config.yaml
num_attention_heads: 4
norm: "layernorm"
positions: "learned"
bias: "all"
init_std_o: 0.00655
init_std_down: 0.00655
weight_decay: 0.15
decay_fraction: 0.283
decay_shape: "pow"
final_lr_fraction: 0.0
Each number is 200 + 30 x the weight over its row's rms, rounded and kept within 0 to 999. Layers, rows and columns count from 0. The size before them is the row's rms in percent of the matrix's.

# layer 7 attention query, 256x224, rms 0.101, rows 76-91, columns 0-223
102,166,198,219,153,227,194,221,169,247,246,185,180,209,218,225,181,221,158,191,229,242,264,130,224,194,208,225,219,225,211,179,196,258,219,183,219,217,203,211,208,199,165,232,220,203,244,176,171,255,162,215,218,211,213,185,243,196,191,226,132,195,252,203,198,175,201,214,180,185,266,187,198,180,159,112,258,157,228,209,244,185,191,239,167,183,211,214,191,221,177,218,240,184,172,263,242,138,199,195,212,207,240,173,220,201,203,270,199,176,198,199,198,160,241,236,215,208,198,180,176,227,202,289,194,160,182,164,178,196,229,234,177,162,165,228,154,218,227,208,195,204,246,231,216,198,209,198,189,205,264,223,176,172,224,217,187,161,162,223,172,151,211,204,253,152,193,186,204,194,215,165,156,221,207,180,222,202,145,228,196,226,206,184,239,214,198,221,170,167,228,232,210,175,206,210,167,232,171,227,184,176,179,175,223,200,212,209,154,212,220,174,264,204,181,145,230,211,152,191,214,135,233,250,157
110,218,223,178,285,187,197,186,180,200,235,238,198,261,221,249,189,172,211,203,213,221,214,263,181,167,174,162,262,196,200,202,221,216,191,198,169,197,166,197,190,204,171,193,188,188,235,233,229,238,167,167,230,186,194,190,199,192,124,189,177,171,164,168,210,200,155,184,216,189,207,187,220,224,191,258,248,199,206,220,186,195,187,185,210,211,180,260,205,129,242,214,163,220,193,260,187,193,254,178,198,179,245,276,248,195,200,160,189,242,195,205,203,176,210,143,192,169,212,208,179,194,164,207,225,251,191,244,228,167,198,170,214,175,211,201,193,175,195,238,182,160,170,198,184,196,214,252,188,183,139,115,237,207,177,226,153,162,217,216,202,209,212,226,149,130,244,239,223,202,226,148,215,167,173,202,243,230,211,192,180,173,177,205,188,145,195,183,167,227,194,199,162,205,142,226,180,219,160,176,188,144,205,226,177,214,219,141,256,140,186,220,247,181,209,177,185,183,257,182,182,182,207,203,189
096,180,166,217,203,186,207,200,235,185,205,212,177,189,225,214,211,249,206,235,206,212,196,239,148,147,236,190,185,231,126,177,203,193,197,198,188,210,188,239,138,144,297,167,127,152,219,198,196,220,266,179,222,181,267,151,195,206,197,175,201,177,213,190,211,197,184,189,137,179,192,206,258,175,168,215,227,186,201,225,181,188,169,225,170,207,200,147,220,205,219,243,203,223,255,208,187,176,220,164,152,250,197,160,179,199,207,215,205,177,162,175,222,253,252,246,185,187,178,197,207,225,255,219,183,201,133,226,198,205,252,198,154,201,190,222,193,208,142,201,181,205,178,179,210,185,225,206,217,176,178,186,238,191,185,152,204,191,245,159,179,148,153,197,177,178,246,233,175,203,208,156,216,181,220,223,217,256,183,190,165,196,209,178,214,175,226,209,204,187,162,199,203,212,205,212,231,122,191,179,118,196,234,173,215,203,231,209,224,151,222,198,197,176,197,224,252,173,199,159,188,240,136,181,257
097,174,167,199,221,190,153,192,233,181,185,249,160,161,178,205,196,214,176,206,200,200,214,164,175,196,206,208,244,160,257,184,172,202,216,203,244,172,251,153,163,249,211,261,186,211,209,208,237,190,174,218,232,156,260,210,169,149,215,214,195,216,253,217,192,248,178,285,229,252,168,239,217,200,235,155,213,168,164,202,232,193,157,208,220,157,286,198,166,255,186,165,158,195,188,165,192,196,155,197,197,217,189,169,165,241,204,158,202,227,182,198,212,219,199,194,219,206,198,176,191,201,203,226,194,233,193,145,228,211,224,166,167,164,208,211,137,178,209,206,172,257,211,144,219,141,165,234,199,134,171,148,221,176,205,175,205,199,175,167,161,193,271,147,190,172,208,209,202,162,221,169,237,199,233,175,173,163,184,222,219,188,208,233,222,187,231,192,209,213,166,161,186,163,216,182,198,210,213,174,197,217,142,218,209,274,236,193,224,176,190,196,173,196,234,184,171,220,180,119,204,178,210,188,180
102,198,192,213,175,238,165,199,204,179,207,174,243,154,211,193,244,226,220,208,187,114,190,181,195,210,184,167,209,174,179,241,173,193,197,251,236,216,214,219,237,231,173,196,223,179,150,228,220,213,198,238,159,208,152,211,182,195,261,185,228,223,209,208,178,204,174,198,213,183,240,250,197,244,226,213,238,233,182,228,172,180,133,226,238,196,139,251,223,207,198,205,145,175,199,177,185,180,165,174,162,197,180,196,160,206,211,215,227,202,163,203,185,143,158,158,243,224,223,199,187,243,182,168,246,192,192,222,156,157,182,218,165,236,250,152,235,185,206,220,256,156,201,220,196,220,206,258,169,196,127,268,172,231,223,186,181,214,212,237,219,193,207,162,214,177,228,100,253,174,232,180,170,209,169,170,183,169,228,175,207,140,197,200,209,260,167,239,194,230,163,230,172,191,227,194,220,221,239,236,159,209,155,189,259,226,213,186,206,204,229,192,203,176,214,218,161,183,197,196,199,184,251,196,170
111,190,200,139,151,138,198,160,186,233,209,221,204,170,186,218,200,162,171,199,169,222,224,203,220,198,235,231,235,120,206,246,155,234,159,219,236,171,242,217,175,187,174,157,184,212,184,189,238,195,204,139,208,229,203,195,173,220,240,247,246,193,152,191,182,221,199,201,237,196,254,179,159,226,232,198,215,252,174,251,229,241,248,185,176,182,171,215,224,211,257,219,225,187,187,134,226,185,127,205,193,200,175,188,182,216,240,230,252,169,208,164,207,155,186,181,186,226,178,153,193,195,205,177,173,147,233,192,217,217,207,146,217,207,146,201,167,227,193,223,221,203,171,201,244,189,211,179,238,230,192,219,226,216,162,191,193,131,126,272,184,220,207,195,198,148,230,225,181,220,240,234,183,165,156,184,210,216,201,232,189,220,194,166,181,233,220,175,164,256,225,149,214,237,210,201,186,189,152,230,225,185,215,215,153,233,235,280,199,208,206,201,172,190,170,210,195,229,216,187,183,238,180,222,212
098,222,203,241,244,179,204,208,230,204,187,240,203,197,215,204,180,179,151,233,179,229,168,249,219,249,210,191,199,204,188,222,272,212,241,240,170,195,162,216,213,132,196,226,157,197,193,125,200,211,191,229,203,167,200,217,158,174,200,271,163,192,258,226,183,170,201,203,171,208,214,191,242,245,212,190,185,255,214,203,188,200,224,164,228,201,250,202,221,181,212,178,205,195,164,231,205,242,206,192,183,197,195,214,142,253,197,179,166,195,174,202,260,164,190,227,216,232,187,218,209,213,181,227,230,194,211,194,152,205,136,184,204,216,184,197,210,170,236,216,226,223,170,224,227,197,191,155,183,250,209,196,135,232,232,232,220,187,213,217,202,159,187,199,179,200,198,187,271,220,223,208,171,193,183,255,194,220,244,221,212,175,241,177,191,221,224,191,195,136,254,144,230,236,196,139,218,193,165,229,243,193,139,187,242,268,175,267,180,161,143,137,139,212,215,187,208,212,193,159,213,206,176,170,145
101,167,254,216,240,256,189,221,185,240,185,229,234,184,249,183,239,237,220,119,186,206,182,183,169,213,199,171,226,196,227,191,197,147,212,178,225,197,206,196,193,189,195,215,170,178,237,183,159,166,176,134,179,208,263,146,216,154,190,226,213,242,240,202,207,174,204,208,189,214,232,206,181,202,196,219,167,193,207,177,146,210,236,233,196,247,242,173,241,197,198,242,255,221,188,153,229,218,189,155,193,202,217,222,204,185,198,194,205,259,189,258,153,207,217,210,160,167,185,217,224,221,194,195,215,252,162,131,178,216,176,188,272,162,233,233,193,133,210,220,155,140,200,162,167,171,182,185,191,157,181,235,195,160,200,270,186,195,225,233,211,191,191,212,185,143,211,213,185,236,193,196,218,160,177,210,163,249,260,225,226,206,190,238,239,197,191,233,195,202,236,213,183,186,262,222,214,190,242,207,194,199,236,242,272,222,205,205,151,213,192,167,209,244,151,230,194,164,165,201,190,201,248,216,191
105,196,158,208,175,192,205,203,171,164,219,230,195,164,188,175,296,175,169,276,210,248,214,181,265,229,193,200,209,213,233,143,213,229,198,202,169,243,240,181,201,165,200,227,216,227,195,189,206,151,217,229,236,272,174,193,188,203,185,165,241,160,200,166,238,193,188,185,212,181,178,175,134,176,176,197,195,242,182,189,192,174,211,174,226,165,194,189,138,228,203,219,190,183,239,175,164,223,187,169,200,250,140,214,211,212,263,184,152,223,178,181,198,176,185,206,152,254,205,220,238,153,172,214,199,257,189,173,221,216,195,176,201,143,209,166,208,166,258,249,169,197,199,145,172,159,181,159,233,271,225,189,211,181,240,198,213,200,193,212,240,185,193,204,166,209,220,214,198,220,196,169,170,214,213,169,236,212,168,215,168,141,204,211,240,232,206,177,127,228,179,221,201,200,272,167,140,168,200,182,216,252,180,212,219,176,213,191,241,198,222,229,237,208,204,192,211,211,221,264,174,198,161,194,174
095,167,184,258,212,197,209,246,196,213,128,193,215,263,224,221,199,207,217,219,169,155,175,197,191,153,205,207,183,222,228,217,204,203,204,217,181,201,196,221,112,240,209,159,200,218,234,253,186,226,159,218,180,226,222,208,173,172,164,208,161,230,226,208,186,184,236,242,175,190,182,204,169,165,228,159,230,185,204,212,159,150,197,210,191,229,225,184,219,174,252,177,167,195,184,233,154,182,214,211,200,207,192,188,198,124,221,194,203,213,173,201,216,196,179,199,175,188,182,182,229,204,168,210,174,190,223,184,193,205,198,171,183,86,144,199,173,197,166,210,209,200,184,197,247,178,216,211,221,198,168,205,196,254,179,235,192,236,241,209,144,174,219,214,199,199,262,186,193,208,227,221,262,214,119,220,187,151,246,166,206,179,217,129,200,188,173,193,188,254,239,159,247,149,215,160,221,181,164,168,192,213,252,268,241,195,221,194,192,184,201,225,157,205,230,233,151,194,156,251,230,251,246,229,217
104,178,173,185,217,239,198,202,280,159,194,223,193,154,179,189,160,164,217,226,208,196,227,200,203,247,230,195,197,188,223,193,184,186,188,205,237,199,196,216,203,187,259,180,180,184,219,247,212,236,175,179,216,179,193,250,266,196,234,191,185,259,195,206,205,212,187,175,214,169,152,222,203,204,176,180,198,232,207,162,225,241,205,141,230,255,220,219,199,190,194,212,204,218,223,226,179,166,217,231,186,188,247,158,151,192,167,234,235,230,184,213,175,146,190,157,209,198,207,292,174,183,191,233,225,212,233,208,182,209,207,223,177,211,168,212,167,210,195,219,221,216,189,207,180,185,160,210,241,225,99,167,248,165,191,188,299,250,203,227,214,223,165,185,237,195,205,205,211,138,176,219,240,181,156,226,245,135,156,195,207,220,144,212,146,245,205,176,199,164,186,214,213,182,179,167,127,203,163,204,178,199,181,196,206,184,198,162,259,208,198,210,237,183,155,193,212,208,262,194,238,206,188,146,148
101,172,185,203,205,169,205,217,210,209,175,252,198,196,207,159,160,219,140,188,235,180,205,188,219,205,178,169,141,160,220,199,210,207,238,201,217,201,211,247,231,207,201,163,240,164,187,230,223,182,148,228,195,167,244,227,176,194,240,188,209,178,244,189,205,199,273,183,189,199,190,227,152,188,248,165,226,216,236,222,234,158,209,193,191,194,194,168,176,218,186,146,191,160,214,189,259,200,244,188,234,179,160,150,193,205,161,210,208,205,158,170,212,209,235,174,199,215,231,213,179,130,190,172,232,168,156,253,204,186,182,177,193,173,234,202,184,247,248,217,197,116,197,224,210,192,168,201,194,244,256,146,198,145,221,216,172,214,182,201,167,191,220,131,214,211,162,188,187,198,223,180,187,218,185,173,186,169,174,195,226,198,223,206,166,249,190,213,276,216,257,187,180,203,207,153,220,234,183,207,229,142,252,174,218,127,136,164,256,231,210,141,210,173,232,189,204,203,226,181,225,191,174,171,132
102,218,185,190,168,211,164,202,244,226,191,231,169,238,237,189,194,214,220,185,190,227,227,238,235,189,233,200,181,193,195,192,199,203,138,212,222,163,165,183,190,196,195,230,174,255,199,176,179,186,216,229,219,196,177,173,186,161,182,165,169,108,178,179,216,220,218,246,250,214,194,189,196,193,174,197,212,253,187,198,162,173,219,206,209,223,190,192,174,212,180,182,254,226,185,179,272,162,228,258,224,158,235,225,202,225,199,237,147,223,256,227,182,186,219,227,166,196,241,219,238,242,191,171,204,177,241,159,203,212,201,305,217,177,192,248,145,206,194,150,186,170,228,195,198,217,246,191,200,219,169,201,260,188,235,200,193,175,171,164,194,189,186,179,186,239,206,174,249,213,242,173,252,125,211,164,169,211,228,198,185,238,189,189,215,231,121,229,187,254,211,189,190,241,212,201,220,197,222,228,212,221,210,181,231,215,291,183,227,227,234,175,148,209,182,230,163,247,191,150,228,199,232,175,239
092,175,242,172,189,206,195,170,225,175,217,173,177,246,220,244,251,188,188,198,207,175,194,171,212,194,227,225,177,199,224,185,228,194,186,238,228,250,132,190,163,228,198,203,195,159,181,223,120,201,173,266,166,183,186,212,152,247,248,211,183,210,225,228,171,197,210,249,188,190,209,148,231,199,182,203,241,199,150,178,208,215,222,230,255,265,158,219,207,231,196,214,209,256,114,165,142,178,226,187,152,187,223,163,125,208,186,204,237,184,205,207,194,190,226,177,184,264,174,175,180,237,197,194,244,216,169,203,193,202,175,231,206,202,170,152,174,245,199,204,189,178,227,172,185,148,176,199,222,169,224,172,184,185,198,234,123,194,135,242,256,178,215,204,160,244,172,235,210,209,214,257,247,170,216,187,268,164,187,168,225,180,208,192,191,199,180,161,166,239,206,160,233,192,201,176,196,267,199,196,257,191,189,251,179,214,190,230,191,188,170,210,206,170,241,201,203,206,201,227,182,200,216,202,171
106,215,220,216,178,158,148,165,252,177,205,222,180,213,206,133,231,193,236,176,208,174,164,226,207,200,207,241,219,192,222,163,248,215,208,186,182,205,250,242,250,153,237,220,188,204,176,226,190,194,223,237,179,220,124,251,239,253,242,152,201,173,171,187,214,226,125,127,223,169,199,221,204,180,201,183,190,189,208,165,213,198,249,185,203,173,181,219,212,202,220,214,168,237,232,174,175,223,203,191,187,178,191,185,187,184,238,204,151,191,194,175,178,212,225,240,185,241,222,229,147,133,234,168,214,182,170,213,190,178,188,190,215,240,179,177,229,166,224,219,204,195,241,201,149,221,195,141,131,219,214,180,182,248,141,215,218,224,211,167,180,137,197,200,253,183,191,168,223,200,196,253,139,168,183,194,150,220,139,211,234,164,241,199,239,204,207,229,224,180,224,195,104,177,176,204,170,223,222,202,272,212,218,167,199,225,189,178,211,220,186,208,236,245,202,209,199,204,222,222,167,240,187,220,221
099,230,233,244,200,189,189,223,178,168,183,171,182,199,158,143,277,202,173,280,145,240,198,233,172,206,212,185,217,213,238,184,223,166,158,157,240,213,232,159,192,181,144,181,154,204,169,180,199,179,254,223,196,176,223,249,209,232,170,206,232,226,171,258,154,193,232,222,149,208,206,185,228,248,179,207,237,236,166,270,142,218,246,198,190,180,209,212,222,229,234,188,209,218,231,190,204,185,206,247,229,192,175,216,197,207,192,142,218,213,149,191,244,162,161,227,192,227,168,205,208,218,170,152,194,119,260,217,210,209,171,266,158,189,173,184,221,186,174,190,220,164,204,253,157,141,199,209,206,219,254,228,200,153,188,223,227,213,210,163,198,201,198,220,186,174,227,174,145,188,193,186,195,170,212,210,209,198,208,219,177,207,205,246,188,146,215,231,180,206,150,211,245,162,208,206,221,243,201,215,162,200,218,219,199,188,208,188,197,201,187,229,239,175,179,204,164,179,267,250,251,177,171,207,183
# layer 7 attention key, 256x224, rms 0.1, rows 76-90, columns 0-223
103,170,207,239,187,193,222,196,177,207,195,214,214,227,213,175,234,177,231,232,196,236,168,163,176,186,179,176,214,215,195,194,232,224,254,226,215,235,204,218,204,120,121,254,178,223,244,216,239,157,218,162,203,141,201,164,166,163,151,223,151,134,189,188,198,172,182,214,189,210,187,215,206,254,207,159,168,226,235,186,214,291,227,198,214,229,199,264,233,224,174,229,248,182,201,247,156,214,214,161,190,218,206,186,185,198,217,151,228,218,180,168,204,203,230,167,204,207,269,215,209,223,177,231,219,181,186,157,169,221,184,184,203,210,171,214,188,223,189,183,223,219,212,261,189,240,140,240,230,176,210,184,180,222,225,164,246,190,184,186,125,230,209,179,210,222,214,238,217,171,235,224,193,174,188,186,193,199,210,223,224,227,188,167,292,206,220,207,191,206,226,231,155,236,239,187,216,260,197,252,166,194,253,219,178,213,201,221,168,233,180,227,205,199,229,175,231,190,156,192,247,148,200,260,175
108,163,268,178,202,174,192,247,291,171,174,230,149,239,199,171,205,200,149,218,197,171,160,187,176,217,201,188,212,170,236,197,170,224,237,188,256,178,206,191,185,209,255,172,223,178,209,169,189,224,201,215,218,213,206,228,223,254,200,177,155,184,210,150,230,162,203,231,226,134,217,184,164,216,165,225,228,235,152,194,242,179,173,189,196,213,231,219,160,167,211,195,244,181,148,266,237,175,291,226,174,166,181,222,186,155,200,179,185,201,213,162,216,169,224,193,228,209,192,227,246,204,194,188,226,202,270,199,189,171,191,186,205,196,228,237,213,240,161,237,201,235,202,159,153,205,222,222,190,208,227,193,237,212,175,198,197,250,191,197,256,184,199,230,116,183,191,207,178,202,189,199,199,200,159,183,197,239,193,211,162,185,243,208,176,226,210,184,204,159,247,175,239,198,227,145,166,209,210,159,162,215,182,230,190,214,204,241,213,150,143,165,136,175,222,181,180,178,258,212,205,161,181,203,252
095,146,131,224,229,242,176,205,172,170,147,230,146,207,182,113,161,186,204,199,185,210,222,207,157,182,177,248,222,153,213,190,214,223,228,193,200,194,196,186,200,221,258,225,267,210,162,177,150,187,248,135,228,207,204,178,206,206,250,204,275,188,223,223,182,188,190,216,176,173,280,211,234,215,215,177,201,173,174,152,213,193,157,211,155,218,161,195,182,145,273,243,220,249,181,215,233,207,211,234,219,255,216,158,182,243,155,199,210,183,217,176,221,211,210,161,236,196,231,169,217,222,222,197,175,175,199,192,177,202,212,217,212,214,200,212,258,214,218,180,203,237,195,189,189,216,206,163,248,203,221,205,216,218,185,193,196,186,223,169,173,203,203,205,220,225,197,185,135,245,193,200,205,204,180,188,202,213,233,185,224,185,169,171,201,205,292,194,206,237,192,170,257,219,278,181,250,126,193,203,220,180,194,184,177,186,185,179,281,205,163,228,234,196,201,204,203,213,183,210,137,222,185,207,225
099,136,199,237,222,176,146,201,224,204,178,240,241,206,132,176,201,242,192,162,231,207,200,172,194,176,184,214,204,202,179,190,249,158,240,222,179,214,200,201,180,196,227,220,186,231,160,228,149,168,180,160,166,208,199,202,222,215,174,191,168,225,214,200,162,190,190,233,203,200,242,239,193,208,202,123,222,207,199,198,216,166,206,240,204,151,204,198,196,213,167,266,208,131,223,228,208,200,186,143,175,149,204,172,224,187,167,163,235,220,183,199,162,187,195,179,192,153,176,216,239,159,217,212,155,191,235,179,196,166,189,203,148,208,236,169,183,182,188,175,206,301,208,135,184,166,133,201,261,143,176,117,209,199,188,189,210,156,178,235,260,189,180,202,166,214,212,239,213,182,160,213,180,186,254,202,207,158,218,208,223,222,128,224,164,193,188,212,200,208,168,189,190,162,214,169,274,198,166,206,208,229,239,178,204,241,233,149,238,175,229,200,179,236,224,236,223,194,193,179,218,199,198,173,173
106,204,250,239,228,185,171,200,248,189,244,250,266,210,217,223,229,236,211,202,206,172,158,240,151,225,191,197,235,247,172,238,158,206,190,270,195,211,239,183,225,191,194,236,223,236,226,195,204,223,178,212,211,180,156,202,183,220,170,220,227,252,218,212,167,161,214,166,211,217,225,224,198,194,241,223,264,199,224,172,211,153,210,148,232,232,142,204,182,247,216,189,219,258,225,179,229,186,167,141,224,188,210,220,182,167,226,181,166,247,190,158,240,186,175,166,173,214,173,150,189,186,185,158,232,194,182,170,232,167,206,225,150,208,199,211,175,151,207,177,247,207,198,204,157,172,217,202,183,212,180,207,175,151,229,193,191,183,219,249,256,195,218,209,212,174,183,186,172,202,257,199,183,226,176,196,176,182,191,200,184,158,161,215,203,290,238,172,216,233,153,252,229,157,171,179,193,186,202,244,136,192,164,160,246,177,181,180,166,186,265,204,210,185,169,154,141,204,220,215,178,198,215,158,173
111,196,188,208,161,133,137,195,204,211,232,199,179,211,193,259,207,198,242,179,241,182,197,215,184,251,202,155,237,194,160,196,229,194,192,200,234,185,210,241,152,184,254,204,202,208,197,171,221,222,233,214,182,207,247,137,202,176,255,230,152,218,195,183,200,172,204,204,208,148,176,226,197,172,209,185,233,172,171,241,191,230,216,211,164,179,169,228,158,157,194,202,155,187,196,173,196,169,125,191,206,195,111,247,188,177,220,202,260,144,192,153,198,215,219,239,210,174,205,162,186,193,211,200,203,204,189,192,243,238,222,212,179,211,174,156,218,199,186,164,261,189,245,226,193,167,234,196,173,218,190,183,232,203,149,135,267,198,201,225,185,231,242,217,246,214,181,185,166,164,210,227,213,203,152,222,251,230,180,163,232,165,179,185,137,216,194,183,205,223,176,168,169,215,176,227,222,248,164,158,179,257,237,252,169,198,244,219,178,135,200,194,223,221,211,241,175,190,161,196,181,206,245,247,191
104,203,208,158,216,232,156,234,229,187,167,164,208,183,266,205,135,220,176,220,281,220,213,200,196,206,109,168,161,164,212,157,201,202,224,202,173,148,197,208,220,218,186,214,153,231,211,212,205,221,178,243,200,196,118,182,217,239,211,258,170,229,210,201,228,240,201,208,215,225,140,173,224,227,211,208,219,228,224,199,175,175,149,236,214,171,240,207,167,162,213,189,137,259,178,265,186,195,184,202,160,220,211,225,267,249,231,166,199,188,205,244,201,186,182,213,210,198,208,222,190,163,158,217,238,214,206,204,204,182,193,165,219,250,251,227,199,203,285,186,179,214,200,241,194,184,184,143,236,182,180,166,168,219,234,221,217,230,218,217,178,182,228,232,212,224,257,188,158,220,212,216,133,232,208,249,171,214,200,218,215,137,219,232,226,213,150,184,164,184,207,183,191,208,201,195,248,225,189,168,173,215,236,218,229,193,225,216,230,200,225,212,242,195,216,145,161,210,181,212,199,182,250,211,171
100,232,203,164,202,200,228,169,186,147,185,172,232,235,171,210,177,181,185,171,130,209,170,159,238,138,155,225,230,191,183,173,252,161,216,186,260,203,175,171,194,190,171,212,199,180,206,218,213,175,167,180,150,200,172,244,220,167,258,210,161,241,187,175,162,155,184,224,217,142,224,193,214,196,184,233,132,201,163,236,235,156,195,218,232,201,197,234,249,157,224,228,221,231,216,174,170,214,194,178,205,183,229,211,218,227,216,162,168,186,197,239,217,213,194,166,171,252,228,217,165,236,240,197,223,214,207,208,232,173,202,192,188,212,204,157,237,172,163,221,165,158,209,204,174,127,204,208,214,214,135,227,224,153,228,276,203,192,167,194,190,225,157,230,244,234,125,210,210,195,177,190,162,222,180,176,228,219,206,202,191,242,204,214,248,218,178,210,223,195,189,226,200,239,207,235,218,111,184,178,177,173,195,172,253,168,217,231,259,174,156,170,201,191,190,201,214,251,166,229,140,186,207,187,176
103,191,199,249,160,213,149,207,173,194,217,178,172,185,203,195,208,205,198,195,167,204,217,183,189,177,217,235,212,186,186,177,220,208,219,166,186,200,181,257,217,162,229,169,188,198,208,163,244,213,212,205,185,161,220,187,212,168,212,200,250,221,218,238,168,224,251,197,263,159,186,219,174,212,183,214,108,169,187,166,201,185,171,151,235,145,157,137,199,264,212,215,179,180,265,176,192,226,192,182,147,182,176,222,235,232,203,191,161,261,194,215,176,167,205,225,204,206,191,209,202,193,221,158,199,252,230,222,240,227,222,185,158,179,218,189,188,194,180,209,217,235,204,137,205,199,180,191,218,186,252,232,214,200,222,181,182,263,174,221,244,199,165,226,207,172,189,199,246,187,147,227,148,180,278,245,224,171,158,179,162,173,210,143,262,231,234,229,142,188,171,129,220,210,242,204,161,240,230,213,214,246,201,223,185,186,221,223,243,198,238,142,244,207,199,209,254,215,196,170,183,157,196,221,167
094,186,145,195,249,184,224,220,220,221,194,203,240,216,233,224,216,205,270,258,176,137,164,219,275,184,224,142,207,189,223,271,200,158,163,237,175,190,187,165,148,204,208,200,206,184,218,257,215,204,227,239,196,202,225,254,237,175,259,234,181,219,221,182,190,163,272,196,225,186,155,188,211,215,224,177,203,234,180,199,150,207,165,221,266,211,222,172,282,159,228,145,183,230,235,215,195,184,231,237,184,275,185,216,234,188,171,204,167,216,152,197,244,171,226,192,216,213,215,237,207,177,200,224,190,178,225,213,181,223,245,200,184,200,209,197,213,172,199,221,221,246,196,178,201,187,201,243,198,195,182,244,158,221,221,211,217,177,179,124,229,213,212,174,180,229,188,214,260,209,176,188,196,243,177,160,207,144,132,225,228,202,211,151,184,185,171,221,211,166,213,189,169,190,228,218,188,191,189,173,189,201,247,210,184,237,185,200,241,152,157,184,174,211,167,165,184,225,207,249,181,218,249,215,186
107,116,213,206,234,192,214,227,216,192,190,183,204,167,224,205,251,222,221,225,251,209,164,182,196,245,193,197,197,211,256,217,197,127,200,199,180,144,159,226,233,179,182,178,144,226,140,141,176,240,226,167,244,156,191,186,199,227,209,182,266,246,179,165,211,242,190,185,208,163,202,180,204,189,158,205,223,198,169,193,194,172,225,233,219,236,190,170,224,162,218,246,237,222,223,178,202,249,226,215,209,167,219,190,196,204,190,240,229,218,193,153,187,176,224,113,174,230,197,257,208,162,206,197,198,177,204,242,201,222,193,180,194,204,187,153,167,207,201,234,202,192,199,243,241,195,210,206,165,197,161,193,237,187,231,202,189,144,167,232,200,193,167,211,176,122,246,239,172,185,165,189,221,145,225,238,177,159,214,199,173,204,210,218,189,188,245,183,220,264,257,222,198,237,202,219,183,261,148,200,198,219,172,228,188,188,218,136,226,150,195,254,151,179,207,183,209,149,206,197,200,179,204,262,225
102,157,233,207,167,187,206,196,182,177,251,217,199,231,229,177,191,186,201,201,219,209,214,204,220,202,215,227,144,203,212,197,175,183,139,187,222,217,238,243,214,238,233,194,158,187,203,151,274,190,150,202,190,191,202,204,164,231,199,209,250,206,233,223,275,171,246,199,180,237,195,136,220,139,254,205,180,209,225,215,219,176,227,225,241,174,226,184,245,160,177,202,194,196,236,190,213,215,211,142,224,210,220,208,187,213,161,200,198,200,154,226,215,156,212,168,211,214,224,202,232,212,153,189,191,206,200,181,236,238,177,160,142,185,211,159,162,205,210,231,231,151,167,200,198,256,240,228,268,155,154,155,163,181,197,221,198,192,158,205,141,166,210,206,185,230,154,217,208,180,191,190,206,251,215,220,187,164,222,163,164,202,187,228,202,237,156,149,213,212,172,235,176,205,178,137,179,198,236,279,196,167,250,251,228,194,207,178,196,193,213,215,135,194,236,194,284,216,167,200,216,198,147,239,194
105,223,222,248,177,113,182,186,168,234,175,187,196,241,211,194,181,208,199,199,208,194,193,257,239,193,185,224,251,251,213,184,209,186,199,181,274,166,171,175,213,206,151,236,197,187,188,132,220,171,248,192,224,187,172,243,203,152,198,182,184,191,224,210,188,228,176,185,240,230,169,191,232,222,208,220,204,203,230,197,221,189,209,200,212,205,191,227,177,221,143,222,210,193,161,184,224,139,171,199,237,203,235,163,246,214,179,261,154,234,264,210,225,195,239,260,219,201,220,196,172,228,188,204,166,213,209,184,210,225,197,186,226,213,182,232,153,131,184,135,184,196,230,244,223,194,194,192,218,199,158,188,249,110,294,181,185,246,173,193,169,188,190,172,156,197,165,196,220,148,235,207,164,222,232,171,212,227,225,253,194,211,192,183,143,171,220,226,181,193,166,167,171,167,155,182,175,190,172,186,221,220,195,218,178,206,237,154,223,193,218,220,156,146,241,210,200,221,204,145,231,176,223,183,165
099,174,236,132,276,162,200,170,209,170,185,224,201,186,137,193,230,194,177,251,153,195,159,163,217,185,225,181,195,196,160,189,217,187,207,212,202,202,174,197,196,254,154,251,164,224,201,216,186,166,211,235,185,175,218,199,191,188,178,203,208,253,215,194,221,213,261,231,228,179,136,190,198,178,204,168,214,206,200,238,188,235,222,211,222,215,183,214,202,183,137,210,210,269,216,176,129,171,201,221,196,202,165,172,185,197,169,221,225,202,149,216,170,219,226,223,221,163,167,180,204,184,216,190,182,223,150,219,171,212,159,214,148,224,202,181,163,241,188,250,168,191,208,141,207,199,150,207,234,247,153,241,188,180,165,203,188,247,227,162,163,163,183,188,229,182,215,227,159,206,266,229,220,176,191,198,173,161,219,180,235,161,128,193,158,230,194,156,231,171,159,218,260,151,185,177,170,222,230,207,219,258,179,227,177,191,242,160,196,202,242,133,212,222,202,198,217,172,236,260,235,211,208,217,173
107,204,219,196,201,113,190,172,196,159,206,238,225,171,223,181,245,185,201,144,193,197,280,197,212,190,193,218,204,192,199,156,198,245,240,156,176,197,217,199,217,157,237,154,199,241,215,253,224,178,253,216,162,236,187,144,175,238,214,187,235,208,261,161,202,216,226,191,182,216,240,171,184,160,226,225,165,206,227,202,191,175,187,143,173,232,175,163,191,230,253,262,218,187,162,192,136,216,153,219,170,218,197,205,182,243,212,187,192,250,184,255,248,239,172,222,187,175,152,188,181,206,229,154,224,206,161,181,184,209,244,231,217,157,235,223,156,190,181,197,240,164,195,227,237,198,194,186,160,198,193,189,247,243,216,229,213,180,204,166,231,178,182,203,200,124,210,191,161,199,205,219,193,247,247,201,160,209,180,226,198,191,223,202,270,215,221,207,189,180,196,155,178,216,173,198,205,207,220,133,239,232,208,202,218,149,207,170,211,220,213,219,193,201,234,191,252,200,209,199,154,212,109,224,166